From a checkpoint of a small transformer trained on Wikipedia.
Size: 19 layers, width 128, 4 heads of 32, MLP 512 quick GELU, vocabulary 1024, 4.02M parameters.
Training: a variant of SOAP for these matrices, 4575 steps.
Each number is 50 + 15 x the weight over the matrix's rms, rounded and kept within 0 to 99. Layers, rows and columns count from 0.

# layer 13 MLP down (transposed), 512x128, rms 0.0806, rows 402-456, columns 0-63
46 61 81 70 18 46 39 36 87 56 60 67 54 43 37 69 49 72 63 79 53 64 53 27 46 61 61 58 39 35 36 50 69 42 45 73 52 41 43 36 33 69 73 80 80 52 47 44 41 37 59 61 58 49 48 34 28 33 44 45 53 55 50 62
32 37 57 51 53 53 60 51 33 02 69 36 57 60 29 08 43 64 31 56 55 43 60 40 57 64 34 47 54 60 49 82 66 42 49 41 60 41 63 16 51 43 60 64 54 67 41 79 23 38 55 51 51 55 37 53 34 66 51 61 72 55 48 71
39 60 45 14 41 53 49 52 67 51 64 75 41 39 41 47 37 59 32 59 41 60 51 45 71 36 69 59 36 63 61 58 51 59 20 61 53 58 37 86 27 67 66 27 51 52 59 41 49 82 39 38 47 62 35 42 48 49 54 65 83 48 94 70
51 42 27 35 53 39 44 43 66 49 51 38 77 82 47 54 72 53 48 68 53 63 17 29 51 55 62 42 40 32 40 41 84 46 84 60 41 75 44 50 32 32 42 50 64 40 28 31 50 65 50 59 60 45 60 55 66 28 61 50 74 67 35 47
40 49 50 42 39 68 36 52 38 55 50 59 26 51 23 42 45 64 43 64 63 35 65 44 36 64 21 33 63 60 49 45 31 46 59 49 71 15 48 47 73 66 25 42 32 60 42 65 31 26 19 62 48 66 71 81 58 56 30 21 21 48 77 73
53 68 55 58 48 53 56 63 35 39 61 68 26 44 54 56 70 70 82 47 65 39 62 38 79 64 35 74 42 41 20 65 51 55 58 55 39 50 45 49 47 72 36 42 53 45 60 61 51 46 30 66 45 40 38 51 34 55 71 63 60 49 51 54
47 53 71 55 66 47 29 53 45 45 49 60 63 50 41 49 55 35 39 73 32 17 21 09 65 49 47 55 80 66 44 57 68 26 43 58 19 18 61 69 28 49 58 87 38 59 32 35 50 52 67 44 64 30 23 45 71 41 31 46 56 33 92 79
47 61 51 57 38 65 51 39 65 52 59 30 55 39 09 45 73 62 62 56 64 29 51 57 21 47 40 56 74 37 56 44 49 38 72 33 45 20 33 66 30 33 70 63 53 36 37 49 45 52 48 43 42 13 29 58 54 50 63 67 56 44 46 68
50 33 55 61 64 47 46 89 31 78 38 53 10 60 62 77 51 52 41 37 61 60 64 73 67 49 58 40 45 34 69 26 40 25 38 56 10 21 17 34 40 56 29 30 52 54 72 36 42 30 45 26 37 64 45 95 43 43 83 60 40 68 31 64
57 48 22 39 52 56 59 50 52 42 53 50 60 45 65 51 58 58 03 53 37 50 56 55 66 06 42 23 52 52 24 50 79 50 55 36 45 24 52 82 62 24 39 59 43 65 41 28 12 76 37 30 69 58 88 45 57 71 60 40 53 48 29 89
45 42 55 48 54 53 61 45 53 32 77 50 70 44 67 42 41 49 43 42 68 76 38 61 50 53 60 39 46 36 62 46 57 54 50 47 51 33 92 29 55 54 60 33 58 44 45 33 43 75 50 63 53 61 40 34 40 76 34 45 66 59 55 42
50 57 56 49 36 46 47 66 45 44 50 43 60 45 32 67 56 43 63 34 32 34 56 36 59 59 61 37 30 51 72 35 22 57 60 48 54 64 20 42 66 49 50 47 70 67 51 63 39 51 47 38 65 40 71 25 38 79 52 53 56 39 56 38
49 43 34 47 32 27 64 60 55 36 35 15 47 66 40 65 58 58 28 64 81 51 75 47 64 65 57 66 40 33 61 60 20 68 41 55 64 49 70 43 48 58 35 70 46 47 48 53 49 45 39 66 66 24 38 22 64 55 50 34 33 36 43 57
09 67 82 58 45 54 51 68 49 58 38 59 62 49 76 42 44 43 51 52 58 15 73 32 67 37 29 54 55 69 51 70 59 87 28 44 31 39 53 21 72 52 32 36 77 64 58 41 63 28 55 51 58 83 14 70 43 65 44 36 15 52 36 65
32 47 78 45 34 50 50 40 37 73 53 35 38 62 71 90 74 50 65 28 36 38 86 73 33 28 32 38 43 11 54 67 59 41 46 53 52 47 65 35 48 28 71 21 79 88 57 39 35 68 56 48 43 38 61 37 45 26 56 28 55 44 56 50
69 46 66 40 56 31 68 34 56 77 50 37 55 50 17 36 35 43 53 30 65 42 62 61 43 56 53 48 64 68 45 57 41 41 46 45 60 88 64 46 41 53 55 38 55 62 62 61 41 63 52 26 54 73 46 40 50 53 55 27 61 52 45 53
57 84 53 65 37 37 40 45 60 52 45 55 58 32 54 61 44 22 52 41 68 39 71 67 53 48 48 48 50 45 59 53 38 36 62 50 25 52 27 47 70 72 33 43 55 56 93 75 78 65 47 41 37 43 31 41 49 70 38 41 46 33 45 53
45 54 38 18 49 49 59 50 53 54 56 65 53 41 37 58 57 38 59 58 45 49 46 48 64 55 35 58 52 37 21 58 53 55 79 48 53 46 79 58 71 83 57 56 57 46 56 27 39 45 41 48 45 63 43 63 63 37 55 51 47 38 67 38
51 42 35 44 76 44 35 51 40 53 46 77 64 58 48 61 52 47 41 49 44 49 33 65 57 34 36 50 35 70 52 57 41 25 52 58 67 60 67 64 73 61 48 70 50 31 50 24 49 31 55 50 48 37 49 59 25 80 46 52 67 36 55 65
43 60 56 41 49 40 68 42 42 40 59 43 40 34 55 39 60 36 79 84 33 54 48 53 21 32 52 54 65 59 68 46 23 40 93 62 34 30 98 50 63 39 55 52 45 55 66 64 40 48 52 59 58 55 14 40 30 38 49 14 69 54 51 79
49 57 52 66 81 99 51 30 51 36 34 69 55 51 50 53 35 25 55 57 31 49 40 38 71 56 37 32 57 47 69 68 49 64 42 51 53 44 78 66 39 37 45 75 52 34 45 34 56 51 58 29 46 48 33 55 49 45 50 55 32 74 48 37
37 42 63 20 28 77 54 42 81 38 57 39 38 58 33 63 59 55 38 65 34 57 45 53 40 66 56 41 46 41 58 43 40 38 31 73 24 22 40 58 29 63 47 42 60 61 49 59 74 40 52 44 40 51 24 31 81 81 47 53 42 26 63 44
41 62 62 66 21 54 50 57 51 56 52 90 59 60 73 83 49 52 54 72 47 68 60 35 47 27 62 59 72 62 65 37 58 79 31 23 44 39 39 58 43 46 47 59 60 51 36 51 35 47 62 66 48 48 46 00 79 55 49 60 24 69 47 23
49 37 59 45 52 54 49 75 61 32 72 41 63 68 28 82 56 27 65 54 58 50 53 62 38 60 37 36 60 33 43 52 52 45 38 50 42 34 22 58 46 60 65 46 52 26 51 31 47 38 48 56 57 47 66 38 36 62 17 54 45 51 46 72
58 58 60 65 47 56 47 99 61 40 57 72 40 59 66 39 43 48 53 22 59 50 57 79 56 53 14 69 74 56 32 34 41 54 61 40 58 55 67 51 58 30 27 41 75 64 62 43 42 35 50 66 57 49 64 53 56 37 45 54 72 67 39 40
39 50 44 50 49 40 63 87 45 51 47 48 60 54 65 58 55 64 16 54 58 34 62 62 53 39 52 41 78 78 47 48 62 39 45 99 44 47 18 51 40 39 42 60 47 41 50 55 43 39 53 50 34 60 54 65 22 63 39 74 64 40 33 57
27 43 38 76 65 62 53 44 59 49 34 46 32 78 47 37 69 46 54 40 49 54 59 07 44 60 50 37 33 56 35 36 34 50 73 29 35 17 31 37 53 40 66 42 63 47 40 50 60 46 38 50 28 38 47 49 71 55 47 28 52 38 68 60
39 46 51 48 46 60 34 63 46 36 52 81 61 47 99 45 59 48 62 69 24 56 23 53 47 37 17 55 09 51 51 11 33 21 51 73 52 37 65 53 54 26 18 65 18 15 58 34 87 49 41 71 46 42 66 51 73 47 56 54 61 40 50 51
66 48 22 56 15 54 67 40 76 43 60 20 60 51 61 30 50 46 67 61 72 60 65 48 25 49 35 27 39 68 37 46 52 18 50 32 32 41 76 41 53 73 52 48 63 22 75 60 54 49 25 57 28 32 58 42 76 75 28 30 73 52 39 59
53 19 54 41 66 54 22 42 55 98 71 75 56 49 65 38 49 34 41 56 42 66 46 86 34 51 59 59 57 72 63 48 61 59 33 34 67 59 19 47 63 49 40 58 29 44 31 73 67 21 29 64 47 51 36 39 67 55 18 65 50 38 40 32
61 61 74 45 38 70 55 41 64 49 34 41 35 58 73 49 65 62 33 45 25 32 78 55 85 48 51 55 20 51 50 53 40 51 34 41 40 43 48 24 55 42 66 75 30 57 52 56 40 61 55 53 45 38 23 67 48 39 52 36 71 33 52 51
57 54 84 40 30 46 50 81 47 35 61 49 21 85 68 39 40 56 39 34 56 43 38 61 43 53 10 62 50 69 32 49 55 28 55 49 69 44 44 20 28 64 69 63 42 56 49 51 53 39 74 36 77 62 70 63 55 62 30 41 63 27 26 70
38 56 42 65 64 64 49 37 56 26 59 91 57 48 51 60 48 59 41 34 71 55 54 32 43 59 49 46 31 49 45 39 61 67 35 50 30 25 56 42 60 56 56 35 40 55 47 46 47 53 46 44 46 72 36 29 65 46 67 62 30 47 57 22
44 49 48 71 72 42 39 61 47 19 66 66 65 53 66 36 37 53 36 59 55 64 46 44 41 47 40 48 52 61 50 51 67 47 53 49 65 58 57 81 26 39 46 49 33 43 67 43 63 32 40 27 59 51 29 78 56 49 47 36 47 40 41 41
42 31 60 53 53 45 73 36 75 34 60 49 27 52 31 38 68 52 52 57 62 44 34 70 39 50 86 55 54 35 46 45 47 57 59 59 66 50 75 65 53 46 54 56 36 76 60 41 44 60 51 43 65 59 42 46 26 17 66 30 50 41 51 50
70 34 49 72 52 83 70 47 90 62 52 54 58 58 54 61 55 49 88 33 51 44 51 56 48 57 59 46 39 54 41 40 49 49 65 60 71 64 42 54 53 57 39 45 34 34 41 46 41 67 58 77 80 53 69 54 47 47 54 47 41 51 33 45
45 35 18 46 73 32 50 73 68 74 40 71 68 30 52 40 38 47 39 34 61 36 55 61 56 36 54 41 33 39 54 32 65 63 38 78 62 53 37 60 65 40 57 52 52 34 48 57 41 61 72 34 59 59 65 49 20 54 53 54 66 40 44 51
63 38 56 52 72 58 58 64 54 50 54 37 46 23 36 77 45 44 35 52 41 71 54 56 37 66 62 66 55 55 82 37 51 44 33 27 72 40 78 59 59 44 74 30 21 39 56 59 50 70 45 56 63 63 32 64 64 38 54 58 41 34 42 33
36 77 48 64 73 43 39 30 64 62 44 38 53 43 52 52 27 59 61 28 58 76 38 43 67 27 52 63 76 61 49 51 67 53 18 49 50 58 56 41 55 58 44 48 66 37 51 84 46 34 47 44 85 54 97 57 29 61 53 44 56 68 31 39
52 47 71 69 20 76 41 34 52 75 29 66 72 55 79 31 37 46 51 42 87 76 47 44 33 35 57 51 52 30 36 51 59 67 48 21 59 35 59 45 31 31 35 53 37 46 34 27 51 31 45 37 57 25 18 57 35 34 59 63 72 75 48 35
40 63 17 57 60 43 44 47 26 61 61 60 78 37 41 40 49 35 72 72 42 67 64 73 35 42 43 43 28 36 33 53 49 44 56 58 46 43 48 63 38 49 15 45 44 42 60 67 51 53 32 28 62 49 44 30 33 48 64 53 54 15 57 64
29 63 56 43 62 30 41 28 52 59 65 59 55 53 42 14 37 43 49 60 63 36 81 24 58 41 49 39 38 39 27 48 08 50 57 48 29 93 24 74 36 53 73 61 68 67 59 90 44 37 47 62 35 49 51 74 20 47 77 76 62 67 33 29
27 85 52 48 52 36 52 53 60 54 22 38 53 60 78 37 44 57 65 50 21 52 53 39 38 38 56 55 64 56 59 40 62 68 72 40 52 64 24 52 54 55 50 72 60 69 51 75 38 50 85 42 62 60 28 75 19 51 47 36 58 63 70 64
48 66 41 49 32 30 45 49 44 47 61 46 75 36 23 49 48 61 35 53 65 60 77 44 24 61 46 80 47 66 58 65 31 45 38 20 58 39 15 51 51 48 58 64 39 39 60 53 44 62 72 43 51 47 58 47 71 55 54 68 56 76 88 38
71 41 47 99 38 60 62 53 50 23 38 52 50 65 62 28 61 56 53 53 14 79 39 62 59 64 25 29 62 49 56 43 48 33 50 56 49 66 50 65 54 22 59 57 41 22 47 60 68 38 32 39 39 46 32 33 15 50 63 56 45 38 60 63
54 34 68 35 98 47 60 65 39 43 42 78 41 60 54 51 34 57 70 44 65 53 43 54 42 49 46 43 29 41 63 57 83 40 59 82 50 58 68 62 56 38 63 68 79 54 63 68 47 35 48 53 51 67 60 51 43 40 44 54 36 51 57 48
54 48 89 50 46 37 37 28 65 70 45 81 90 43 51 61 47 68 51 59 51 42 40 39 57 65 50 46 54 53 48 44 50 35 70 43 53 63 64 41 85 37 89 51 45 44 31 72 64 42 37 46 30 44 43 57 44 52 54 86 54 52 54 56
54 86 28 45 48 72 69 33 38 59 40 42 36 53 54 67 60 27 56 41 32 58 37 54 46 24 61 47 53 64 43 74 44 37 41 54 65 46 41 73 29 38 49 34 42 67 40 58 66 74 43 63 63 36 73 35 21 49 12 61 70 32 64 37
23 40 41 58 30 55 63 72 50 48 60 43 61 31 19 33 61 61 50 66 38 50 48 42 48 53 64 50 57 34 43 55 49 74 40 44 55 33 56 25 35 59 31 29 58 37 57 76 59 58 43 36 51 76 29 58 31 44 45 43 51 57 70 51
50 26 36 51 20 39 37 53 46 26 52 24 51 59 81 52 73 56 48 49 38 93 40 55 18 73 53 47 57 54 56 35 22 58 40 62 48 42 58 59 21 59 39 40 45 75 31 50 52 27 43 63 50 70 45 62 50 57 52 48 52 73 41 57
51 78 36 35 65 48 39 62 29 34 51 48 49 16 38 39 50 38 44 50 42 40 59 54 45 38 56 43 53 38 56 36 47 56 61 74 56 33 39 47 40 27 45 51 38 73 73 65 53 52 34 48 82 34 72 55 73 63 62 63 55 75 13 30
56 37 57 68 82 60 62 38 54 62 58 47 60 47 47 49 48 45 58 67 55 87 78 42 65 40 44 54 50 44 46 45 67 39 65 91 34 32 79 35 69 40 58 60 37 63 65 63 55 64 42 76 38 54 55 55 40 34 63 54 53 55 49 52
49 24 39 61 55 53 24 26 43 59 58 66 61 50 30 52 72 41 60 36 66 63 62 41 52 45 45 49 44 45 43 39 58 67 44 66 27 40 53 56 69 39 43 45 61 65 56 29 66 36 18 90 50 60 75 63 51 33 69 41 76 38 70 71
52 59 44 58 36 50 18 32 60 47 27 22 40 44 44 67 48 47 43 20 42 53 60 52 57 55 58 49 49 22 68 66 57 46 25 61 78 90 54 60 46 53 27 31 18 72 31 61 86 44 52 49 58 83 64 38 15 56 63 13 71 37 69 05
33 35 67 54 30 26 57 63 46 51 39 56 42 55 71 11 62 26 69 42 64 46 61 33 66 70 43 42 37 49 60 58 45 39 17 54 38 72 65 33 44 73 70 72 43 28 66 49 44 84 67 49 55 53 59 55 65 54 73 46 64 38 44 24
# layer 13 MLP up, 512x128, rms 0.0807, rows 403-456, columns 0-63
56 26 53 63 39 52 42 56 75 77 50 40 59 57 35 46 43 95 30 51 40 52 52 54 48 51 69 61 50 49 59 45 71 54 45 52 60 57 33 22 55 27 54 52 58 53 32 75 47 40 67 59 78 58 70 18 59 63 29 43 81 62 20 51
33 34 47 51 64 34 62 76 44 43 70 37 36 55 48 54 61 50 47 53 46 29 88 34 57 82 47 36 65 54 56 58 70 36 35 55 47 45 45 65 64 47 44 33 35 68 39 42 35 44 70 32 70 61 61 27 25 59 51 54 42 44 46 49
39 41 25 46 58 57 29 51 28 55 72 57 37 29 39 43 39 63 48 52 42 50 48 72 42 32 48 40 51 44 34 44 84 78 36 57 48 73 42 71 65 48 63 44 22 31 53 50 44 51 64 58 71 29 78 62 39 23 29 68 37 39 67 55
78 51 47 63 42 50 21 56 41 75 28 52 31 70 46 60 43 57 44 41 65 24 85 47 78 51 51 43 71 59 51 29 57 64 66 62 73 63 56 70 39 73 54 34 61 51 42 29 50 28 27 49 56 63 33 42 43 53 55 15 80 48 58 47
58 20 29 47 37 31 33 47 48 51 56 45 76 46 53 54 48 51 35 37 47 59 45 33 43 41 39 30 47 38 64 50 46 45 54 31 48 31 30 60 52 36 72 49 45 41 58 42 50 38 52 62 59 37 65 50 49 41 43 52 59 39 48 69
19 29 72 60 66 39 36 64 45 66 27 40 79 49 70 52 52 80 56 46 73 57 82 20 83 27 36 43 46 41 65 51 24 54 36 60 38 74 68 42 71 40 46 57 48 27 42 40 22 54 51 74 74 76 28 47 59 43 55 50 56 41 68 59
66 51 40 54 43 48 41 64 60 67 40 70 31 63 50 66 42 58 71 67 37 61 44 37 63 50 33 37 31 32 59 45 62 30 40 53 32 59 53 48 61 49 57 52 67 34 62 40 62 31 30 30 76 66 65 81 46 53 61 35 76 56 34 46
67 41 37 60 78 38 46 52 76 47 26 60 60 33 73 47 48 86 33 55 50 52 59 21 76 18 53 29 36 48 46 43 54 62 08 41 13 75 38 42 31 68 39 35 52 22 77 53 32 26 45 46 53 65 23 62 66 61 37 48 75 49 48 53
42 37 55 39 56 57 53 51 36 47 50 33 48 62 43 56 46 49 48 53 85 55 63 48 53 51 40 23 69 31 49 45 73 53 56 28 35 57 65 38 43 52 63 31 57 40 64 35 80 47 63 52 62 70 46 23 11 51 43 64 56 72 49 62
55 87 31 45 58 53 25 60 40 47 55 41 62 49 42 47 41 48 38 67 44 33 37 28 45 53 70 55 43 55 41 65 76 54 27 33 33 40 46 40 52 62 59 58 62 51 91 67 37 68 57 78 69 62 45 46 45 34 60 25 40 61 65 60
56 48 48 47 73 60 57 52 44 47 38 49 39 50 50 35 31 59 56 47 60 66 37 81 24 53 60 28 99 52 49 45 48 74 64 66 56 54 46 53 38 60 59 56 60 64 40 35 75 55 33 63 81 21 66 52 80 50 28 47 59 81 48 57
58 34 75 69 53 73 60 38 38 57 57 25 66 35 39 64 50 18 38 48 45 38 75 54 53 38 37 70 45 56 60 35 60 46 54 36 56 57 52 38 41 66 77 23 71 73 67 60 17 71 57 54 43 36 75 63 63 49 41 36 58 50 41 34
41 45 40 42 55 27 24 39 60 47 67 47 46 32 25 66 30 66 60 27 66 50 07 47 35 57 28 47 66 20 38 38 45 45 30 39 46 66 58 61 16 65 63 46 23 36 63 48 61 45 57 51 55 61 71 11 67 45 40 48 43 65 36 45
61 32 55 38 46 43 76 51 63 25 33 45 48 50 64 95 54 44 41 28 32 42 99 29 44 74 29 29 51 39 62 54 70 74 47 40 43 47 23 34 36 33 71 47 38 31 62 50 50 22 44 58 59 25 67 48 29 58 27 57 48 23 74 47
69 66 31 89 61 65 37 57 56 81 57 29 50 78 71 53 49 62 67 71 32 58 30 52 73 34 54 39 40 56 39 78 31 41 66 58 40 27 42 36 47 68 49 51 41 34 34 43 42 63 24 76 69 63 69 47 52 53 59 74 57 81 73 70
27 19 50 36 70 67 55 66 54 46 38 36 64 59 46 50 77 53 55 57 36 54 49 13 53 86 49 37 43 71 27 20 67 81 77 48 45 66 51 49 63 23 86 55 55 69 61 30 65 57 56 52 66 37 45 71 31 57 36 42 62 55 61 41
54 46 58 62 55 23 35 63 66 50 75 57 50 59 92 62 58 60 71 67 56 65 51 44 69 55 45 68 85 86 53 24 50 48 55 56 66 72 57 53 48 57 33 59 40 51 59 45 50 63 78 54 76 33 79 52 81 61 51 50 75 58 51 58
25 19 60 54 48 83 56 21 47 50 59 45 53 38 80 51 48 57 86 34 37 49 39 13 66 63 80 45 67 57 43 44 72 38 42 55 14 22 64 42 43 32 59 62 35 58 49 79 44 74 42 48 51 34 56 39 68 49 55 51 57 40 47 25
45 44 57 77 60 40 52 49 46 61 51 52 41 68 43 66 38 69 79 78 31 32 63 23 78 40 45 37 43 55 47 48 85 45 32 25 52 45 48 58 35 22 60 78 62 36 62 27 55 64 32 57 43 31 43 46 39 41 35 85 72 53 25 69
40 30 54 24 71 27 40 66 39 58 61 52 53 31 32 73 33 88 58 64 51 32 61 64 35 66 25 63 87 43 30 50 50 46 80 40 51 72 45 56 62 46 77 73 47 60 63 39 51 57 75 78 61 58 62 54 94 51 45 33 47 81 37 76
49 38 52 27 27 77 36 34 55 75 52 31 54 60 47 50 80 41 64 75 12 41 62 35 57 53 51 58 38 62 28 60 75 46 28 03 47 30 20 22 65 33 54 71 71 26 59 44 39 53 42 41 65 55 41 43 26 33 29 75 50 51 36 71
61 56 43 23 45 56 60 57 40 51 44 45 54 13 39 42 46 61 59 38 52 40 43 58 44 76 67 69 53 51 66 27 61 44 47 61 80 46 59 29 66 53 51 36 29 25 44 52 75 50 74 48 55 50 31 59 34 53 31 35 77 66 33 59
75 64 33 77 31 46 46 29 46 48 55 32 56 53 44 37 32 73 67 51 64 39 83 52 80 23 49 54 65 60 60 45 42 59 27 43 66 64 24 57 56 55 68 56 47 60 52 50 54 37 52 46 73 38 49 56 52 58 50 62 54 58 37 43
72 46 49 45 70 46 55 60 32 45 59 46 53 28 49 66 38 54 38 58 62 43 41 36 48 68 62 20 59 49 84 49 41 67 22 52 97 65 79 44 47 75 63 51 57 42 48 67 40 47 81 54 42 62 58 79 44 69 45 48 66 59 51 57
56 56 83 33 72 43 45 59 46 80 42 27 56 36 47 52 59 47 86 59 59 37 54 48 60 30 18 61 57 56 50 65 41 48 40 35 49 17 42 68 41 65 80 48 38 37 62 45 29 52 54 46 70 44 58 33 55 47 49 42 55 74 46 63
45 59 52 61 28 36 38 45 55 57 35 59 54 76 50 39 70 50 64 43 32 61 37 26 57 55 70 26 64 43 49 39 46 43 58 55 63 52 27 37 44 32 84 35 53 31 50 35 58 23 48 85 55 38 51 31 64 57 59 53 45 59 45 67
87 39 55 52 25 09 46 43 46 31 51 52 31 51 37 33 42 83 54 52 50 31 51 28 36 46 57 54 57 61 59 33 68 24 48 40 56 37 43 24 48 39 59 44 55 50 21 53 47 58 65 53 52 52 49 27 43 52 45 36 72 34 49 46
69 44 39 32 64 34 44 59 76 43 56 76 47 63 47 47 64 30 44 63 52 71 71 22 42 57 60 41 67 35 46 47 23 76 31 61 62 40 66 70 43 68 98 59 29 50 49 38 50 49 67 42 71 58 29 69 66 47 64 38 50 54 78 67
58 68 49 29 43 14 40 32 59 40 53 88 57 34 60 62 66 63 71 40 62 58 64 61 47 50 21 43 71 73 34 62 76 77 28 50 33 51 26 41 63 42 48 67 44 60 42 47 17 62 69 38 45 48 35 00 74 68 34 59 26 48 61 63
30 44 40 66 53 52 22 49 43 48 37 64 46 42 32 38 73 48 35 57 64 49 53 29 68 65 46 67 57 37 64 22 47 52 45 62 64 70 38 37 74 57 37 50 53 61 53 45 64 38 37 42 55 33 08 56 37 55 56 52 49 38 46 50
77 62 48 60 54 48 56 72 52 51 50 67 49 66 28 26 48 52 42 28 26 50 39 68 42 64 44 39 51 34 69 60 32 49 37 54 38 48 46 64 43 40 42 56 38 11 36 31 33 58 33 32 51 43 31 41 56 42 59 28 84 40 73 66
56 38 55 60 47 43 39 83 27 69 62 61 49 41 45 32 57 60 54 63 29 45 62 45 72 49 67 35 46 51 43 46 75 30 44 85 65 46 23 25 51 83 53 44 54 40 57 60 20 42 67 38 45 41 39 38 59 54 53 56 64 30 55 54
32 43 42 46 68 48 57 56 47 39 57 46 47 55 65 54 58 31 57 53 58 52 33 43 64 49 55 60 44 69 46 69 51 43 46 64 37 71 65 26 70 69 65 62 49 36 34 48 49 55 47 79 37 13 59 69 43 38 53 68 69 68 39 54
72 71 49 77 50 45 45 40 52 48 39 30 67 35 78 52 60 49 52 47 45 67 35 53 73 46 43 51 68 71 71 57 58 49 50 52 60 38 38 48 57 53 37 40 50 36 74 44 53 56 45 54 48 24 64 51 80 64 49 60 48 59 65 32
26 59 50 23 67 46 81 45 64 47 63 83 60 39 16 58 76 66 62 70 42 75 50 75 60 64 58 34 65 52 55 55 38 50 45 41 80 37 26 67 66 38 74 50 56 13 47 48 39 59 59 79 67 78 47 54 44 74 86 21 47 68 45 53
36 81 66 43 35 78 23 49 47 42 08 38 57 37 49 36 55 62 33 66 41 41 20 67 20 36 53 50 49 25 67 53 40 62 47 29 41 68 64 51 51 63 45 31 43 36 58 66 41 35 33 45 52 68 65 49 69 62 43 59 62 57 45 60
34 42 82 65 44 72 44 44 55 69 28 22 94 54 44 40 72 65 33 53 48 31 52 59 63 74 59 43 70 57 59 36 75 66 50 64 11 51 43 59 71 52 43 50 72 47 27 52 28 37 40 43 49 46 40 31 30 36 55 55 77 40 59 62
77 50 42 47 48 22 63 58 71 43 66 35 47 53 49 41 66 73 70 27 40 81 39 58 29 53 47 40 69 57 58 34 21 41 36 46 59 40 39 65 43 37 56 37 41 53 53 78 64 40 37 76 49 44 08 45 50 36 39 50 57 54 65 70
47 58 48 73 28 49 55 58 28 26 45 65 33 45 43 38 19 64 50 62 39 30 63 65 55 44 20 31 47 42 56 23 57 36 55 51 52 28 50 32 68 60 48 50 62 48 54 69 29 40 49 54 48 45 65 36 56 24 47 51 39 27 43 45
57 42 86 48 62 37 74 42 33 31 39 72 52 56 85 53 66 41 67 39 63 21 66 61 50 64 51 08 78 37 61 73 51 70 50 52 48 57 66 81 39 47 33 37 60 42 43 71 41 60 49 79 83 63 31 72 64 58 49 49 49 41 44 68
51 51 58 38 64 64 51 67 41 39 93 29 44 47 47 47 34 76 44 38 67 47 56 56 42 67 33 90 38 41 71 57 41 42 73 53 30 40 58 42 64 34 78 62 46 30 58 37 23 70 43 33 46 41 40 37 72 62 67 35 61 67 65 68
96 47 56 74 50 30 47 63 48 69 63 56 57 58 51 41 71 21 26 34 62 69 44 49 67 60 61 76 48 42 34 68 43 41 60 47 35 59 53 34 52 31 48 84 53 53 70 63 29 45 63 42 55 40 63 52 64 47 53 45 72 48 53 56
78 42 53 27 37 56 47 45 75 43 25 52 50 48 43 50 70 56 66 79 36 48 40 34 66 33 57 40 66 81 64 69 46 51 47 52 58 38 38 47 47 54 34 60 70 43 69 33 61 67 52 47 62 50 54 43 34 42 62 33 61 39 67 35
46 35 42 58 52 50 40 52 49 81 65 65 30 52 29 47 31 51 58 33 47 17 48 40 52 58 44 64 62 52 59 48 84 61 74 42 38 41 51 43 42 51 27 44 62 54 64 19 53 40 82 42 78 40 57 69 73 39 23 45 35 68 36 61
59 65 43 59 47 48 69 52 56 45 40 47 42 35 35 69 54 31 51 50 69 57 42 65 70 96 91 66 54 81 68 60 48 69 69 54 62 62 57 29 39 81 35 40 48 49 68 73 60 63 75 80 48 36 80 62 55 43 58 53 64 51 75 57
72 48 25 44 63 46 72 52 46 57 61 65 60 39 63 47 37 37 29 49 56 64 43 51 61 47 27 56 59 70 76 34 49 34 67 37 59 74 56 57 51 67 63 60 38 53 53 49 74 33 41 15 58 79 67 44 65 69 63 38 63 27 35 55
39 64 48 62 37 63 44 58 35 58 59 28 69 79 77 49 62 29 53 72 41 38 54 41 34 68 55 46 79 66 44 58 54 63 56 27 50 46 41 36 53 60 45 44 73 52 15 43 59 69 47 69 64 64 43 25 44 44 32 26 58 41 60 73
57 61 47 58 67 60 43 28 49 60 34 46 62 42 69 54 48 41 51 40 42 66 42 59 61 62 45 56 56 73 61 49 69 56 60 53 43 41 44 75 33 40 83 52 50 48 61 36 49 46 57 61 61 40 78 61 50 56 49 29 69 47 46 42
52 55 58 56 39 30 55 68 54 30 43 52 71 65 40 48 45 71 55 45 31 87 64 51 54 59 51 44 44 57 59 48 31 41 75 24 53 79 45 58 41 63 72 60 86 60 44 81 67 46 63 41 65 51 65 34 52 62 59 43 72 36 77 59
53 27 48 45 53 30 15 57 40 58 58 53 34 55 44 69 33 56 55 42 39 48 78 59 75 72 31 45 37 38 66 63 50 44 75 23 77 57 24 41 46 50 49 50 63 49 61 56 57 28 61 53 35 35 46 15 57 50 36 72 69 54 70 64
64 81 65 57 72 53 46 34 42 69 61 59 24 23 64 65 66 69 53 69 34 60 53 72 42 33 54 61 43 76 65 48 65 60 51 18 76 65 61 53 50 77 38 32 74 49 12 71 27 55 51 53 54 40 50 52 41 45 64 41 81 53 60 64
37 47 28 47 61 45 57 59 21 14 33 58 54 63 62 09 35 63 26 51 64 46 59 49 47 36 32 50 55 60 57 45 40 38 64 36 48 24 73 59 48 66 35 67 38 25 35 26 36 59 77 45 59 34 54 46 60 99 61 86 45 50 38 40
45 31 34 17 26 53 49 55 62 42 47 43 34 45 44 50 64 43 34 39 56 35 32 28 80 45 60 92 63 70 57 60 45 59 44 24 42 42 40 61 25 55 34 74 60 48 61 52 44 47 61 41 70 12 22 60 61 64 48 48 76 39 49 30
47 36 62 56 39 30 47 44 45 30 20 64 53 53 45 45 31 26 32 56 55 56 61 44 58 56 26 55 75 46 30 48 49 48 68 44 35 59 38 70 62 43 27 55 52 61 63 37 30 32 40 43 70 59 50 52 21 66 33 47 76 50 65 66